From a checkpoint of a small transformer trained on Wikipedia.
Size: 9 layers, width 192, 3 heads of 64, MLP 512 SwiGLU.
Architecture: RMSNorm before each block, rotary positions, no biases in attention or MLP.
Training: a variant of Adam for these matrices, 265M tokens, 8611 steps.
Each number is 128 + 24 x the weight over its row's rms, rounded and kept within 0 to 255. Layers, rows and columns count from 0. The size above them is the row's rms in percent of the matrix's.

# layer 2 MLP down (transposed), 512x192, rms 0.0899, rows 393-427, columns 64-127
size [101 104  98 100  99  96  97 107  99 101  99 101  97 104 101 102 103  94 101  94 104 103 100 102 100  99  97 100  99 103 106  98 100 100  99]
[[106 131 108  91 121 135 157 147 150 131 124 156 116 160 120 142 103 148 136 144 142  93 166 137 134 119 124 149 142 143  79  89 142 119 114 149 106 127  88 119 146 127 133 132 137 106 134 111 139 135 122 125 160 134 104  98 160  92 121 111 142 146 132 121]
 [116 147 127 154 169 102  95  81 138 125 155 155 125 138 151 131 119 181  94 100  98 154 128 161 156 127 134 162 154 103 150 141 147 108 118 113 143 137 112 103 116 166 141 137 126  95 155 130 103 123 113 169 146 151 107  88  68 102 153 100 121 170 144 173]
 [126 145 150 101  88 140 152 122  87 133 150 126 174  99 119 141 116 117 110 122 123 140 127 105 119 191 170 113 118 114 148 114 144 140 130 111 127  86 132 111 151 131  89 118  98 124 126 158 110  78 171 119 122  76 142 145 137  85 160 168  91 112 119  94]
 [141 147 109 150 165 134 150 137  73 155 149  91 117 106 172  83 122 105  78 128 107 134 129 134 116 170  97 122 164 171 101 146 134 133 126  75 183 164 147 112 132 126 118 101 128 103 145 144 146 127 124 118 140 132 101 188  87 117 108 115 130 121 138 147]
 [150 113 151 116  95  92 111 156 125 174  85 139 128 123 147  76 168 133 152 114 123 112 163 134  83 145 103 137 139  98  83 145 175 104 127 100 145 117 118 141 115 116 108  67 166 138 131 125 156 134 128  90 110 159 153 117 118 126 105 114 133 129 163 144]
 [139 123 126 129 123 129 142 114 159 160 112 103 153 115 170 119 104 105  85 148 149 129 128 113 163 116 147 134  92 140 138  91  94  96 166 133 136 110 147 124 121 100 110 147 110 133 126 133 164  99 110 129 121 128 155 101 130 163 118 130 127 197 147 110]
 [126 137 109 152 108 136 117 144 180 138 118 149 164 105  86 148 116 180 113 113 133  90  80 141 103 153 146 144 100 118 163 131 115  91 113 124 161 137 104 137 111 154  96 172 119 142 154 136 132 141 118 155 117 155  85 123 136 114 115 156 125 142 108 127]
 [134 106 144 105 124 115 136 120 129 130 117  91 169 166 148 114 115 128 134 143 116 110 100 125 139 160 167 121 100 109 126 129 118 164 122 135 120 114 129 126 126 103 105 148 160 143 108 127 100 137 140 135 144 130 122 121  95  89 104 111 135 161 171 157]
 [144 135 106 136 132 143 147  81 131 140 128 106 118  98 171  98 136 136  77 131 131 151 105 158 118 123 139  92  99 104 151 169 123 177 132 134 139 137 157 122 148  95 138 131 113 134  87 145 111 115 100  94  75 169 145 110  98 145 150 117 156 116 106 119]
 [138 116 120 113  92 113 127 187 143 173 137 109 114 168 103 122 135 138 137 138 145 110 115 113 167 160 122 150 106 144  94 105 145 138 109  68 120 140 123 160 113 104 120 156 104 119 158 164 142 105 141  88 165  89  98 105 126  62 118 100 147 166 120 128]
 [132 150 142  97 119 143 145 143  95 130 116 138 125  93  61 133 116 135 124 123 157  91 132 136 111  64  90 153 141 128 143 113 122 147  69 135 128 116 123 129 130 131 126 124 138  86 140 177 156 113 118  81 101 108 139 107 133 184 132 126  80 192 149 132]
 [111  84 124 118 126 123 154  96 171 103 133 161 168 186 124 118 128 165 102 127  94  82 148 151 129 122 134  99 141 108 118 151 146 117 156 127  72 173 122 124 144 155 121 135 143 142 113 126 121 119 112 136  86 113 205  93 158  92 114 163  98 178 156 162]
 [137 105 151 109 133 147 159  91 164 148 123 111 139 150 137 106 118 147 149 161 124 116 120 111 158  98 138 146 104 130  77 115 155 159 139 154 108 101 109 112 133 129 145 123  97 135 101 122 152 138 126 147  94 127 123 160  74  69 150 131 157 134 134 125]
 [ 87 126 132 136 136 148 129 156 158 137 151 143 118 147 119 170 103  99 156 109 177 137 121 144  86 121 127  80 145  78 108 153 161  97 134 118  81 165 120 131 145 128 143 153 128 137 166 120 127 171  77 130 146  84  64 114 136 154 143  99 150 100 120 162]
 [147 113 143 142 149 150 160  99 137 134 129 102 150 157 116 125 138 125 153 131 159 113 158 140 136 106 119  80 142 121 175  92 109 126  92 107 103 102 119 156 111 162 131 172 129 118 108 156 139 151 150 105 114 120 158 123  61 155 132 148 144 197 138 125]
 [103 117  91 123 150 126 110 128 100 132 118 146 104 141 125 146 123 116 128 132 137 115 151 149 103 132 134 108 203 118 146 118 127 121 109 180 129  83 104 140 172 115 132 204 102 104 123 148 136 100 126 106 174 117 143 140 132 142 122 108 159 121 125 120]
 [153 124  97 131 109 154 148 109 118 144 108 123 128 111 132  73 147 144  87 149 125 143 159  78 145  87 124  99  97  77  98  98 133 132  95 126  74 120 127 113  81 144 130 134 125 129 115 140 107 121 138 168 140 133 134 172 156  86 118 112 143 127 151 102]
 [119 130 127 175 129  89 121 105 114 117 126 174 184 111 148 136  98 111 163 134 137  98 127  98 143 166 121 125 128 148 137 127 114 132 133 185 149 139 127 117 149 148 110 114 122 158 111 101 143 126 123 131  65 116 130 135 128 146 161 121  81  87 110 173]
 [129 100 109 173  98  70 124 113  99 111 152  94 125 118 134 102 101 121 141 121 147 167 121 147 173 106 141 133 135 158  97 142 144 143 108  94 105 143  95 166 123 131 156 139 154 163  99 145 136 140 128 135 132 139 115 110 136 115 136  93 129 160 130 115]
 [127 136 143 146  79 129 117 137 143 123 122 141 114 124 157 113 140  79 136  94 154 144  99 134 142 116 151 143 130 114 158 136  99 120 151 148  91 125 113  94  93 125 157 122 125 191 137 159 147 136 166 120 126 156 132 130 153 154  80  90 107 107 178 150]
 [121 118 115 131 151 138 137 136 147 164 150  94 133 145 117  73  98 142 186 126 114 148 149 126  94 121 161 127 140 165 108 141 114 142 105 163 158 117 123 112 115 156 102 161 106  93 143 156 104 148 147 131 169 147 129 133 138 137 164 136 138 165 147 173]
 [116  67 118 149  79 105 125 102 101 181 130 132 125 148 124 140 140 119 143 108 121 115  96 118 147 101 159 134 165 139 146 140 120  81  95 119 132 120 113  95 118  86 147  82 144 126 161 118 148  85 172 141 173  85 125 149 149 129 109 143 148 111 158 132]
 [120 131 159  92 132 158 134  90 154 138 110 136 127 136 141 106 122 101  93 147 114  91 155 166 142 106 131 109 137  99 162 120 104 120 156 104 138 133 132 134 137 124 132 144 120 148 118 157 138 133 135 135 124 114 130 129 124 152 142  91 135  70 165  93]
 [ 88  65 122 127  95  91  90 125 117  95  92 138 130 162 145  93 101 118 147 108 113 142 143 129 197 134 106 135 114 130  96 107 122 160 159 129  99 159 138 112 150 121 113 125 133 134  87 114 147 117 109 114 143  80 128 148 126 120 118 116 127 149 145 123]
 [131 110 131 124 114 126 138  95 159 141 128 184 113 129 102 141 142 113 114 116 115 103 102 102 110 152 121 168 134 120 120 149 113 105 136 138 158 136  90 144 103  74 154  71 134 132  77 165 137 119 132 117  90 118 128 144 159 147 118 155 107 103 114 108]
 [117 127 133  46 129 175 144 145 135  92 154 169 122 124 119  98 136 160 125 110 125 122 103 133  93 190 166 119 141 115 127 141 113  95 145  91 143 134 112 104  94 157 115  99 124  95 112  95 133 135 115 142 137 185 155 120  95 130 152  98 163 131 140 105]
 [115 105  91 122 127 144 141 134 152 133 128  98 140 135 151 145 154 170 162 144 139 108 131 149 154 116 111 124 164 139 144 140 119 148 150  93 100 125 148 105 113  68 179 114  89 166 142  91  96 141 100 129 125  65 125 125 191 130 103 126 119 139 122 127]
 [135 160 120 121 100 121 155 101 137 118 128 108 142 173  86 101 135 138 132 141  88  93 147 131 109 136 103 124  88 122 122 103 175 161 148 149 118 122 133 109 151 136 183 115 145 118 157 148 124 111 154 108 137 148 131 126 110 115 108 142 104 121 139 109]
 [145 150 122 118 119 105 119 129 114 120  88 103 105 112  99 130  89 126 121 134 148 149 150 128 102 125 131 159 123 138 155 148 152 131 100 148  61 172 120 147  72 139 145 121 139 134 137 102  95 157 103 149 134 128 132 162  88 108 141  95 106 120  99 166]
 [102 141 145 103 149 132 151 176 124 109 145 124 146 129 109 143 150 162 133 168 139 137 126 182 162 105 135 140 147 104 128 120 137 131 122  93 106 108 134 140 168 186 153 122 170 146 136  82 115 139  90 148  94 101 120 178 133 156 134 107 112 126 110 153]
 [ 95 112 123 183 132 137 128 123 149 111 145  67 114 126  88 109 140 149 127 122 108 121 111 139 132 118 135 131 128  94 141  91 141  91  42  88  83 126 115 142 112 135  90 132  98 116 127 131 115 118 133 173 138 149 153 102 128 164 110 110 109 137 148  84]
 [111 139 118 155 136 107  97 143 171 110 118 120 195 133 147  61  74 140 144  82 132 131 108 106 150 145 136 101  96 145 120 134 152 121 120  96 113 137 137 132 129 153 124 149 102 128 124 145 106 131 135 103  75 127 129 152 169 138 129 173 133 112 124 139]
 [137 127 120  96 120 107 121  93 192 159 156 160 123 121 109 136 190  69 112 134 117 138 149 127 143  92 104 133 129 132 130 109 127 111 126  98 107 110 119 136 175 128 171 154  83 147 127 126 108 116 133 155 109 130 165 131 128  96 129  76 134 100 127 102]
 [111 158 166 101 144 142 105 143 101 136 165 153 138 143 140 137  90 120  73 130 130 112 141 117 103 131 101 116 134 131 131 154 159 110 119 117 132 160  99 144 108 155 116  85 106  78 159 121 127 110  98 125 128 129 139 149 120 169 136 118 148 118 129 148]
 [143 221 150 173  86 114 120  99  45 138 132 133  93 131 116 130 116 149 129 139 131 128 111 124 108 114 126  99 112 114  99 134 115 115 117 121 186 105 109 114 109 146 132 107 110 102 160  94 122 136 111 129 135 104 107 127 118 157 155 124 127 138 158 121]]
# layer 2 MLP gate, 512x192, rms 0.0926, rows 394-428, columns 64-127
size [102  98 102  96  97  98 107 101  98  90 105 104 105 100 102 105  94 103  96 105 102  99 102 102 104  96  90 102  98 111 100 102  95  95  95]
[[123 141 131 122 156 151 136 115  96 137 115 123 123 150 138 136 154 133 102 167 143 126 146 125 107  80  73 125 173  76 114 151 155  74 115 150  99  91 100 103 158 125 140 120 115 115  97 110 123 169  83 128 142 155  74 128 132 124  96 128 180 136 144 154]
 [134 165 119 131 149 134 131 126 125 119 110 125  96 148 135 114 137 122 126 155 135 155 129 156 120 163 146  88 125  92 178  87 133  95 144 160 165 136 131 160  96 126 143 119 151 143 157 127 134 134  79  75 135 127 138 162 114 118 120 139  64 111  97 116]
 [135 137 117 155 107 120  95 162 132  96 116 114 144 111 122 137 151  98 164  87 163 147 136 135 114 116 141 145 154 150  96 121 100 112 157  72  95 139 110  91 182 161 121 124 127 151  62  79 144 146  95 143  99  97 132 128 132 157 142 135 148  98 140 164]
 [141 122 124 124 158  95 133 116 153  93 120 116 158 149 144 114 113 103 178 109 116 132 148 133 111 108 103 118 115 138 106 153 175 158 132 113  80 106  86 137 108  80 140 100 124 157 107 136 112 112 121 140 139 105 138 158 107 120 122 110 138 169 145 129]
 [111 131 139 143 143 130 159 135 174 123 128 156 102 170 166 159 135 132 101 149 124 140  95 130 135 100 164 105 118 144 119 114 141 119 140 120 121 148 113 119 100 137 150 114  94 147 141  91  91 141 147 119 156 145 125 140 147 147 104 152  87 174  86 153]
 [ 86 102 128  93 108  88 108 120 140 119 125 142 112  90  93 147 124 148 113 126 112 104 123 106  96 119 142 124 140  85  93 176 121 137 132 139 114 126  90 132 133 144 110 131 152 149 134  90 133 137 126 120  89 154 152 152 129 103 151  99 102 164 119 144]
 [133 121 126 148 123 134 190 103  84 120 145 133 130 146 151 136 148 102 154 150  89 110 105 159 126 100 119 114 122 138 122 145 139 159 111 116 123 115 132 105  96 132 127  95 138 145 153  99 129 122 125 141 131 118 127  84 121 122 125 124  80 149  63 129]
 [ 75 172 139 131 119 106 103 101 152 136 109 125 160  91 136 154 135 101 119  83 145 151 134 161 129 127 155  79 101 106  95  94 133 143 121 140 135 122 130 126 138 121 132 134 108 111  99 139  87 146 108  90  92  85 154  91 148 151 111 124 150 138 124 124]
 [177 118 128 105 123 114 139 168 104 143  75 133 105 173 110 128 111 137  88 120 123 147 146 149  99 132  89 112 108 159 149 172 138 116 189 107 105 105  92 119  90 151 136 118 135 114 107 126  60 112 156 126 149 148 130  86 154 123  94 103 122 132 146 112]
 [132 126 116 113 119 118 121  94 140 127 109  99 176 116 122 144 100 129 154 151 144 122 111 172 154 104 116  97 112 109 140 133 178  96 117  87 121 147 128 127 124 160  97 130 129 134 106 111 113 126 122 126 127 106 109 110 161 134 137 141 152 133 138 136]
 [109 174 107 129 109  96 122 142 156  75  88  92 105 129 131 121 105 135 121 150 122 116 112 113 116 113  89 142 112  98 138  88 160 148 162 121 120 116  91 113 118 139 121 146 157 180 133 132  89 103 139 128 102 115 129 185 147 103 132 103 107 164  83  96]
 [130 155 137 161 171 126 124 146 163 123 141 130  96 172 121 122 158 123 175 109 139 157 111 113 115 135 128 127 120 105 144 108 127 127 150 105  83 120  96 141 124 105  91 104 179 142 105 129 133 110 109 110  93 106 138 141 128  96 117 119 144 197 164 118]
 [157 123 132  84 133 157 127 154 130 141 138 116 117 158 161 131 121 112 125 143 140 125 134  77 120 143 143 174 125 140 176 115 158 117 155 188 115 145 150 158 126 122 101 142 133  98 125  78 119 113 115  98 109 132 113 132 114 155 141 146 118 108 109 145]
 [128  90 114 105 121 144  92 120 109 155  96 153 148 105 136 114 168 155 128  99 121 119 104 108 132 154 114 111 156 127 138 133 145 121 131 122 135 140 130 180 137 146 176 117 101  85  93 151 126 134  98 155 108 153 110 105 114 169 129 140 112 119  84 151]
 [125 127 174 120 144  88 131 137 112 123 146 136  88 126 147 124 120 156 147 137 127 116 163 151 113 120 145 111 151  76 136 137 129  88 123 131 140 159 137  96 152 179 134  92 123 105 152  82 123 114 140  65 103 117 139 106 173 140 129 112 148 156 113 102]
 [114 119 127 136 136 134 101 116 184 120 127 161 129 103  97  85 141 139 134 124 160 138 139 122 147 122 116 118 116 132 126 115 120 128 115 140 122  98 132 157 161 129 152 137 132  98 100 154  97 177 138 139 106 127  96  98 141 132  82 101 141 125 101  94]
 [101 129 114 141  97 112 124 113 104 133 148 150 103 135 124 132 152 116 127 146  94 130 149 133 155 112 132 139 168 100 154 139 119 151 149 127 136 133 100  94 197 159 163 124 154 124 145 113 113 122  84 140 158 158  92 126 107 174 127 101 156 120 130  57]
 [143 172 121 179 101 150  98 123 114 154 159 140 127 145 146 134 103 149 139 130 105 159  83 168 131 169 115 140  82 111  98 148 150 119 106 156 138 137 103 164 110 124 107 100 110 157 141 136 125 170 127 171 142 160 108 116 157 129 118  99 160 132 135 114]
 [ 93 156 138 113 104  90 151 138 113 143 150 121  93 100 127 139 167 150 133 138 159 129 115  70  93 143 114 144 135 100 112 128 145 112 148 127 130 138 120 141 145 123 107 100 131 102 137 107 153 151 101 140 128 149 140 114 106 115 135 105 125 151  80 128]
 [140 144  68 116 144 127 138 164 140  90 130 139 163 138 156 120 124  99 190 176 132  75 174 159 149 127 115 100 142 128 123 151 154 140 109 130 102 138 115  89 120  91 109 109  56 120 147 133 148 129 155 133 126 148 155 187 146 137 155 145 134 146 122 184]
 [137 101 137 107 113  93 100  88 155 157  90 145 106 136 128 131 147 174 130  80 132 123 128 152 132 100 119 128 125 135 142 117 144 150 142 104 133 125 105  99 156 148 142  94 134 131  92 103 121 152 170  86 142 171 198 198 144  98 140 183 122 169 117 133]
 [128 161  86 132 155 111 142 112 124 118 114 131 125  86 103 177 136 144 100 105 127 156 117 115 134  94 138 132 122 120 151  99 100  69 151 111 103 126 131 136 140 109 127  96 114 137 147 132  90 116 145 156 133 149 145 171 122  83 142 130 129 114 108 151]
 [154  96 115 134 137 134 118 117 179 133 134 134 138 100 114 119 142 143 134 147 165 100 136 139 100 114 128 144 119 123 110 150 153 145 139 120 122 150 131 136 156 113 168  98 122 143 119 138 101 129 115 130 105 116 116 163 120  76  76 102 105 167 116 126]
 [ 89 145 104 126  92 160 127 136 116 136 166  85 129 139 156 124 106 124 190 147 158 120 137 115  86 126 106 117 115 124 132 168 159 186 146 172 112 107 155 164  99 112 104  96 133 110 129 139 139 118  93 113 134 140 103 112 140 107 101 141 105 139 129 158]
 [135 171  80 125 137 158 155  85 138 137 110 148 145 137 121 109 134 120 173 119 122 152 148 108 120 123 106 117 149 152 153 168 107 117 119 134 116  98 122 144 132 122 159  88 114 123  84  94 105 111 103 143 111 108 120 123 136 119 190 137 104 176 147 105]
 [144 140  73 109 140 129 140 148 126  98 164 132 154 136 147 154 181 151 122 140 162  94 107 116 125 114 138 126  95 124 136 126 136 165 180  89  94 104 110 105  89 154 117  97 133 105 169 134  86 166 139 111 118  87 111 132 136 127  97 156 116 186 141 125]
 [ 90 132 122 145 125 133 146 112 141 160  65 153 155 126 101  76 134 123 114 138 128 145 129 156 123 149  97 141 141 127 139 146  97 108  92 154  67  88 168 168  88 103 139  85 143 130 115 129 114 180 169 139 155 134 176 140 117 123 129 131 112 147 123 117]
 [120 179 113 150 149  60 139 121 112 131 120 108  99 127 131 142 119 126 122  96 130 154 129 150  89 153  96 133 136 109 114 123 102 142 104 121 177 125 123 142 127  94 155 114 148 123 134 130 158 108 141 109 121 166 134 102 138 117 125  86 130 144 105 149]
 [119 155 128 166 104 163 126 174 147  88 112 144 103 100 143 152 128 111 181 148 147 130  65 147 120 123 125 170 156 105  98 133  82  90 134 149 139 161  79 148 116 156 130 114 147 144 125 105 129  87 136 104 115 126 124 176 111 104  85  86 129 135 134 172]
 [119 130 113 143 111 122 128 140 135 124 164 118 129 122 142  88 110 125 167 147 134  91 132 139 112 160 144 152 159 109 135 151 110 105  79 149 113  73 110 109 147 156  88 126 181 146 111 156 142 147 120 181 103 146 132 107 140 135 135 131 111 159 131 126]
 [126 180 140 132 108 146 155 127 137 126  83 109 114  98  94 137 151 119 129 143  85 132  85 120  82 101 133 110 139 128 118  95 125 122 140 150 124 153 130 140 165 110  94 109 120 119 108 105 145 116 114 151  96 144 132 147 118 123 141 119 103 137 105 118]
 [128 139 108 138 153  88 142 143 139 186 124 109  98 138 146 128 147 131 143 109 123 179 134 112 143 136 134 114 139  83  88 158 142 129 118 107  94 120 113 123 134  93 176  90 161 101 102 133  77 110 121 127 181 104 143 161 100 155 118  98 135 163 151 155]
 [129 145 133 114 132 166  75 145 149 135 162 142 151  98 138 123 183 137 127 109 115 155 125 128 154 141 105 129 146  86 157 156  86  99  85 108 146  78  94 138 162 129 160 137 144 150 138 108 114 117  94 144 118 142 119 138  73 129 140 106 102 133  95 110]
 [140 118  97 133 153 123 157 166 148 172 131  95 126 112 129 142 146 146 111 116  95 146  97  80 159 122 135 101 129  99 161 162 148 111 113  67  91 142 102 131 122 134 133 157 137 142 153 112 123 109  73 131 118 130 124 149 136 131 110 122  99 139 141  86]
 [139  92 134 124 131 122 158 140  83  98 128 165 100 111 153  81 184 157 137  95 160 118 115 117 144 134  97 130 108 137 141 133  85 156 180 123 116  90 101 136  78 128 160 139 118 147 136 137 101 119  62  90 128 132  97 152 108 106 140  99 109 106  86 159]]
# layer 2 MLP up, 512x192, rms 0.0896, rows 394-428, columns 64-127
size [107  97  98  97  91  99 105  99 102  98 103  97 106 101 106 104  94 102  95 109 104  94 102 100 101  99  99 100 103 111  98 103  99  99  92]
[[ 97 133 141 141 128 131 166 147 142 124 165 146 105 132 111  93 130 115 112 128  99  95 156 135 141 149 107 159 149 127 144 104 159 167 124 147 132  96 109 131 156 136 134 115 164 127 163  84 142 171 129 101 112 131 123 143 169  99 118 116 104 126 157 103]
 [155 116 129  42 113 115 138 171 140 135 136 116 142 136 107 154 162 102 182 136 119 136 105 138 129 114 138 170 107 167 131 132 116 163 174 107 112  91 124 154 152 122 123 120 166 143 152 115 153  75  98  85  83 103 162  92 138 102 119 109 102 139 142 169]
 [143 120 122 116 146 100 123 108 119 126 153 120 106 121 133 163 144 113 113 122 136 126 159 125 138 104  88 113 140 134 151 129 106 163 169 168 107 137 130 141 133 120 150 144 142 131 126  91 118 109  99 145 109 135 111 130 110 196  89 132 148 133 125 142]
 [141 147  91 116 118 130 119 164 113 117 113 113 147 140 102 140 139 100 115 150 186 122 125 135 182  97 108 108 183 155 128 100 121 111 156 126 111 147 145 135 157 156 129 127 119 112 149  73 141 120 119  93 145 121 120 104 131 133  80 113 156 123 152  94]
 [ 98 132 130 174 130 139 168 136 159 130 109 155  93 168 163 149 131 113  88 145  83 144 113 122 126 166 170 142 112 160 178 135 157 114 126 116 115 107 109 107  73 122 153 122 147 136 154 107 105  77 124 108 181 143 113 127 128 134 142 143 108 137 127 144]
 [151 119 120  82 146 112 114 180 135  97 117 122  81  87 124 137 141 105 140 157 121 112 131 110 127 122 115 139 158  98 127 170 143 129 164  99 146 139 122 147 115 151 138 132 128 162 112 128 156 128 116 126 117 108 192 147 164  91 112 152 143  99  96 139]
 [119 126 128 133 145  70 133 107  81  88 128 127 145 129 139 143 111 130 122 109 132 152 109 119 136 121 153 139 128  69 158 101  99 136 110 162 161 141 124 129  89 133 115 126 103  89 125 115 117  68 197 128 116 119 189 163 110 118 106 130 123 136 123 155]
 [140 108 122 111  98 148 138 168 111 124 169 130 167 147 130 119 142 146 137  74 130 111 123 126 146 116  46 117 106 146 142 167 131 103  65 132 104 156 157 154 122 127 172 108 129 133 144 106 129 123 106 152  86 154 154 134 164 171 105 126 116 115 110 113]
 [ 83 127  91 104 137 148 150 139 105 143 139 123 108 108 112 103 139 118 130 110 115 112 158 108 111 104 120 164 120 146 102 156 165 104 129 139 134 150 108 116 153 105  90  98 150 139 103  98 132 142 106  87 146 167  96 121 150 126 108 151 163  88 195 149]
 [103 137  89  99 101 128 128 139 114 102 155 104 122  95 144 125  85 105 140 110 117 122 142 136 151 130 100 140 177 136  82 142 125 143 126 108 132 126 135 126 105 133 120 151 131 152 166 161 128 126 100 127 164 137 111 113 140 108 128 102 138 111 110 145]
 [170 199 121 146 129 150 168 134 138 140  95 154 149 137 131 106 160  90 121 161 179 109 149 147 137 122 171 135 110 137 122 107 144 140 129 162 111 126 147 108 138 149 131 119 122  93 125 120  86 110 116 177  89 113 122  94 162 144  84  97 155 129 107 133]
 [169  99 138 145 113 154 142 154 135 132 113 132 157 143 104 136 101 146 149 170 112 153 129 137 140 135 190 141 143 142 107 153 123 107 130 158 133 149 106  89 143 115 154 133 117 107  70 113 129 114 132 163 144  78 152 136 152 151 138  79  94 142 113 126]
 [107 118 144 130  66 130 148 101 112 170 129 139 160 145 144 108 119 124 152 120 100 104 134 129 122 136 131 139 121 126 128 109 147 150 134 150 143 150 147  92 138  90 117 113 119 143 112 174 151 141 106 155 119 111 151 121 151 115 147 150 128 111 126  97]
 [120 136 137 106 103 112 121  96 168 158  97 122  82 143 112 107 150 108 124  74 122 135 124 130 146 164 124 151 105 158 150 122 119 122 164 122 120 123 135 137 150 120 151 141 131 180 105 123 133 101  99 145 138 139 117 156 110 145 183 110 159 124  94 146]
 [155 155  84 169 164 138 110 100 136 149 113 119  80 173 145  60  93 112 121 129 132 122 113 137 121 120 107  91 178 172 128 126 158  77 120 114 139 121 129 100 151 166 168 169  80 113 145 120 128 126 121 114 167 120  98 119 139 140  99 141 110 120 133  83]
 [142 148 107 154  74  91 113 122 127 125 123 118 108 116 144 125 137 118 119  90 129 152  80  98 147 149 132 187 118 128 155 115 141 121 138 107  85 125 133 119 108 130 120 118 130 111  90  95 117  98 128 154  92 131 116 126 135 145 124 141 107 126 160 100]
 [105 112  93 133 151 101 108 100 176 130  85 142 155 102 135 131 120 102 177 153 134 112 177 143 160 150 141 126  82 121 120 142 132 103 122 129 116 146 141 109 110 113 108  98  83 140 110 158 148 115 140 136  94 108 133 126 186  95  89 157 119 124 132 137]
 [126 127 142 140 121 139 131 142  85  88 146  94 109 112 145 131 113 139 200 140 133 145 133 144  89 133 171 148 138 131 131 163 131 150 113 162 142 118 152 119 170 125 134  95  87 160 138 126 104 119 162  71 125 115 165  92 114 125 115 122 160 133 112 163]
 [145 128 125 134 154 129 105 127 128 110 111 178 128  96 181 128 103 108 138 146 131 132 165 151 170 147 182 137 102  59 140 137 101 125 130 132 127 118 114 149 123 103 113 147 154 180 117 144 121  71 164  94 122  87 153 156  98 148 155 125 132 154 143 157]
 [130 108 116 121 154 152 120 133 138 154 110 168 135 132 143 119 115  87 124  90 152  81 145 145 138  97 102 107 135  91  78 120 125  93 141 125 183 105 141 118 117 106 128 120 110 138  84 157  88 109 142 115 130 105  92 126 114 114 167 127 135 117 155 139]
 [130 139 161 117 137 122 129 102 153 156 145 131 183 156 160 107 122 154 123 115  99 116 103 149 131 112 157 129 128 119 131 124 147 154  92 163  89 197 157  95  93 116 136  94  75 133 153 137 122 129 132  93 155 121 109 142 167 160 108 136 107 136 141 127]
 [152 144  79 121 158  58 114 169  88  99 129 159 139 105  96 158 157 147 144 126 106  90 113 128 119 108 151 127 158 114 145 125 111 147 139 105 114 116 131 111 163 130 135  67 148 112 147 145 113 170 135 159 128 125 161 153 118  86 104 121  82  94 113 177]
 [120 155 141 122 149 111  79 148 172 120  94 104 147 117 129 116 176 105 145 152 178  98 115 151  93 139  76 160 111 109 119 108 112 103 122 136 154  82 160 126 106 116 125 125 103 131 147 132 114 123  91 162 129  96 136 128 103 135 159 141 124 140 109 143]
 [144 156 164 134 114 162 166 166 117  90  93 140  97 169 119 136 166  99 121 148 104 113  94 104 135 193 134 143  91 131 127 139 164 108 133 125 137  94 146 133 147 107 144 112 132 153 136 103 131 158 148 144 123 139 145  34 105  76 134 134 129 123 115 102]
 [124  71 104  97 157 115 112 151 136  88 167 118  84  96 110 120 123 135  93 127 116 160 134 124 153 123 203  53 147 102 136  89 109 138 171 130 176 112 133 172 168 148 126 138 106  91 143 126 138  92 137 138 122 141 160 134 105 110 131 139 125 149 160 127]
 [ 73 189 114 147 127  83 150 128  96 147 148 128  77 156 135 134 106 147 179 132 120 154 129 155 145 118  83 100 123  78 119  78 118 116 115 125 141 116 144 110 167 148 157 101 100 139 174 162 126 150 170  88 105 141 110 103 109 119  86 109 128 133 140 116]
 [ 69 144 103 135  87 158 104 101 152 110  86 137 127 139 153 112 124 102 144 187 155 124 154 143 132 127  98 125 165 130 145 116 111 132 141 136 116 140 134 110 119 131 136 148  72 136 106 121 146 124 162 131 132  96 140 132 110 160 139 112 130 139 143 102]
 [110 130 118 121 100 126 130 133  96 146 151 121 128 125 136 121 126 140 136 126 156 126  77  98 119 123 105 136 132 174 130 161 164 132 164  89 120 166 111 155 110 152 115 144 136 151 113  78 104 101  89 144 143 141 107 148 122  82  98  99 137 131 160 183]
 [112 153 166  87 148 144  88 143 114 141 107 161 106 139 137 122 133 103 134 168 155 116 185 101 122 101 140 116 118 163 128 137 118 150 104 132 138 104  88 164 126 125  89 140 140 126 102 114  92  88 137 145 143 213 115  93  76 161 138  93 179  81 123 121]
 [115 132 131 124 117 103  96 107 156 135 116 115 107 121 163 114 130  95 143 112  97 101 108 164 102 115  98 146 115  86 163 165  96 122 117 124 133 127 128 107 109 125 150 116 127 120 106 150 137 101  92 110 115 102 139 129 108 103 105 152 122 129 141  99]
 [156 147 145 107 145 112 172 146 149 104 111  74 133 137  72 118 131 116 124 108 136 116 158 117 126 112  97 124 134 110 112 100 159 133 134 108  97 124 133 114 118 108 119 143 182 104 106 146 108 118 112 146 141 153 116 152 138 118 121 147 152 132 142  45]
 [142 131 152 125 147  89 146 111 186 142 122 128 111 171  88 117 114 109 166 161  93 164 166 112 153 189 166  97 124 112 136 137 160 109 106  91 117  97  71 132  59 156 143 143 138 148  96 129  95 147 122 126 119 121 126 166 136 104 113  99 108 130 160 136]
 [129 124 122 118 111 111 181 153 114 124 140 128 157 128 186 190 121  83 119  88 145 177 107 146 144  90 142 130 145 146 110 118 132 142 152 154 109 124 127 116 168 121 152 132  98  98  98 149  84 109 160 113 116 116 144 184 136 128  99 135 167 119 160 149]
 [158 141 105 124 148 137 135 112 110 125 141 141  90  93 154 138 103  88 135 140 144 132 112 112 147 127 127 105 139 123 113  90  92 128 171 110 128 131 175 187 134 137 100 121 193 103 120 111 117 132 123 138 139 150 134 168 141 121  87 120 149 131 179 152]
 [155 111 144 143 150 106 168 112  85 136 138 177 119 154 145 108 152 127 155 114 108 111 110 130 170 130 143  99  81 133 112 142 117 139 126  94 135 152 149 176  88 124 148 110 191 137 142 151 131 135 132 129 129 159  97 148 103  77 163 121 115 169 107  96]]